{"n_layer": 11, "d_model": 96, "n_head": 3, "n_kv_head": 3, "head_dim": 32, "d_mlp": 384, "vocab_size": 2707, "activation": "tanh_gelu", "norm": "layernorm", "norm_place": "pre", "norm_eps": 1e-05, "positions": "rope", "rope_base": 10000.0, "rope_fraction": 0.5, "qk_norm": false, "attn_scale": 0.177, "bias": "none", "tie_embeddings": false, "parallel_block": true, "init": "normal", "init_std_qkv": 0.058, "init_std_o": 0.0, "init_std_up": 0.058, "init_std_down": 0.0, "optimizer": "soap_variant", "lr": 0.00983, "lr_mult_up": 1.06, "beta1": 0.95, "beta2": 0.99, "lr_head": 0.0076, "grad_clip": 1.0, "warmup_steps": 200, "schedule": "wsd", "decay_fraction": 1.0, "decay_shape": "linear", "final_lr_fraction": 0.0, "batch_tokens": 32768, "seq_len": 1024, "doc_mask": true, "train_tokens": 112900000, "steps": 3446, "dataset": "wikipedia_en"}
Each number is 200 + 40 x the weight over the matrix's rms, rounded and kept within 0 to 999. Layers, rows and columns count from 0.

# layer 4 MLP down (transposed), 384x96, rms 0.272, rows 84-105, columns 32-63
256,207,251,173,214,246,184,150,187,332,224,196,212,237,247,217,155,296,179,236,187,211,230,237,218,235,159,266,281,220,267,171
264,219,192,205,180,240,219,195,153,176,131,237,242,138,140,205,204,212,196,136,250,207,244,276,223,254,251,149,182,231,159,223
207,199,211,213,211,246,179,215,244,178,194,220,237,243,263,241,255,214,239,236,222,178,272,225,180,218,171,245,146,150,164,258
126,269,197,168,177,206,214,275,136,209,243,128,193,159,186,180,228,233,294,224,196,136,175,267,138,210,196,162,168,144,137,228
170,197,221,201,179,143,181,318,226,192,225,138,201,204,231,199,180,130,169,235,281,187,168,225,203,240,242,186,190,168,187,250
230,185,209,188,272,169,218,166,250,214,225,173,177,183,175,202,216,230,239,225,232,231,179,248,228,228,158,230,141,168,176,231
185,163,182,170,166,159,237,151,237,158,171,159,230,163,148,200,224,168,226,249,189,180,190,260,157,179,287,256,260,217,223,203
194,257,235,236,226,223,157,204,157,233,165,231,129,247,218,199,204,224,207,141,213,203,226,225,230,217,127,118,222,173,216,166
225,207,250,238,249,168,265,234,221,238,178,145,239,197,201,212,287,156,272,144,240,149,185,244,268,210,207,129,203,105,287,131
192,209,192,172,195,157,176,222,177,199,200,160,227,175,135,174,195,174,161,277,209,284,239,234,195,228,237,227,235,208,162,245
196,342,239,256,208,218,187,183,226,172,202,188,187,166,193,186,308,281,165,172,128,181,192,177,205,132,182,213,142,216,213,105
243,160,230,214,217,82,150,186,245,220,198,183,283,161,189,116,183,68,256,221,105,211,282,189,268,169,223,232,250,230,218,185
282,247,250,160,218,155,205,136,207,165,250,222,118,135,194,209,144,221,148,163,144,209,286,261,192,212,185,250,235,259,221,272
227,158,183,237,223,187,182,186,153,271,248,232,178,224,215,211,229,214,186,180,239,208,155,195,201,192,140,169,176,296,133,210
182,167,223,84,149,186,209,214,208,183,226,186,205,191,166,209,238,235,136,213,223,252,213,222,200,190,240,179,235,197,209,131
163,222,207,202,219,213,114,169,182,191,166,261,230,223,205,196,166,250,158,220,133,259,222,261,191,184,261,211,251,92,250,196
251,208,155,185,186,232,190,184,186,168,160,317,78,172,224,294,177,176,252,135,199,121,90,154,191,212,199,240,205,172,181,196
198,178,186,210,257,141,233,209,152,293,202,167,227,224,175,137,195,199,343,219,276,140,224,215,226,229,175,204,226,176,192,250
233,223,262,208,214,261,252,231,160,266,247,187,187,187,259,138,214,178,186,198,152,205,211,166,253,192,196,224,210,233,191,167
208,208,185,267,198,181,172,177,236,277,248,141,263,189,255,214,198,182,155,169,214,257,197,235,217,219,191,195,215,195,133,164
214,178,183,167,234,150,264,243,218,237,202,267,177,241,182,153,217,172,219,201,116,202,325,277,260,231,275,221,252,190,219,218
194,240,255,248,289,175,160,237,167,208,154,213,121,147,238,155,172,156,232,198,151,236,191,210,190,96,194,224,242,191,219,191
# layer 4 MLP up, 384x96, rms 0.293, rows 85-105, columns 32-63
227,197,120,235,194,193,166,181,235,212,189,218,281,143,160,219,174,246,226,225,178,165,169,125,218,224,154,303,250,226,255,159
213,172,184,220,217,187,214,254,154,207,217,219,183,197,188,151,137,216,159,224,180,201,170,139,184,182,231,85,227,240,159,125
279,251,131,162,246,177,173,233,175,174,161,148,191,205,131,190,221,167,271,193,199,176,198,250,193,232,165,231,190,182,199,120
270,180,211,241,202,174,221,220,226,224,173,202,288,199,213,225,217,243,207,126,254,222,245,107,174,235,224,225,181,283,212,143
222,134,217,187,190,218,269,204,170,100,217,225,221,211,239,163,294,220,186,207,160,214,191,186,195,201,266,212,275,171,235,200
203,122,192,197,164,218,288,257,138,230,201,206,185,199,173,246,195,260,152,286,148,176,143,148,205,212,191,245,175,200,142,228
190,195,194,201,240,192,164,199,210,192,242,211,187,172,201,212,215,178,164,156,235,174,206,202,256,132,100,203,166,140,259,163
146,183,243,261,101,309,162,155,222,159,194,136,153,129,201,114,207,164,152,222,270,186,262,209,255,187,205,208,218,201,168,176
176,209,202,195,264,262,213,188,256,323,183,185,145,303,246,188,224,166,230,225,170,222,202,214,211,225,148,189,236,190,205,189
168,219,250,196,209,181,219,200,254,220,206,214,261,200,216,189,200,245,198,222,187,196,262,234,190,148,141,265,226,197,164,177
211,243,189,180,169,199,238,238,189,240,163,236,248,159,207,200,166,264,187,206,198,173,159,204,196,176,166,207,221,151,130,152
164,177,193,161,153,227,161,220,234,204,186,203,216,191,224,177,247,157,234,253,206,171,139,212,127,190,151,180,214,271,228,260
195,244,168,170,152,245,233,174,226,174,180,220,256,209,220,199,181,191,226,210,149,145,218,191,204,190,236,200,195,234,153,207
141,169,166,117,210,142,202,137,183,166,302,201,183,192,189,188,219,188,140,201,240,221,210,167,195,207,160,236,228,134,186,147
213,163,191,178,172,204,189,128,127,151,263,147,220,151,140,187,243,196,169,160,196,183,232,199,209,108,199,259,229,127,208,154
186,246,224,200,132,230,191,219,196,133,250,221,58,211,242,164,157,176,171,170,258,209,209,146,160,209,139,109,169,217,170,177
244,204,219,238,223,218,194,255,260,180,220,156,220,120,216,198,163,191,196,163,255,179,213,207,204,181,156,188,178,181,258,166
228,192,236,198,201,155,273,202,154,141,208,168,149,197,241,255,229,155,216,150,179,221,165,164,187,292,169,205,197,181,189,263
208,199,186,204,215,232,289,193,152,216,186,233,219,113,156,162,181,206,238,250,179,171,174,166,174,132,203,193,135,226,154,223
163,178,256,231,165,121,240,211,232,203,216,201,231,136,170,105,218,159,241,145,239,198,200,151,165,230,290,165,185,165,218,165
151,178,221,165,117,242,170,227,284,162,185,176,197,185,159,142,191,208,243,231,191,215,227,168,208,172,146,213,206,216,261,196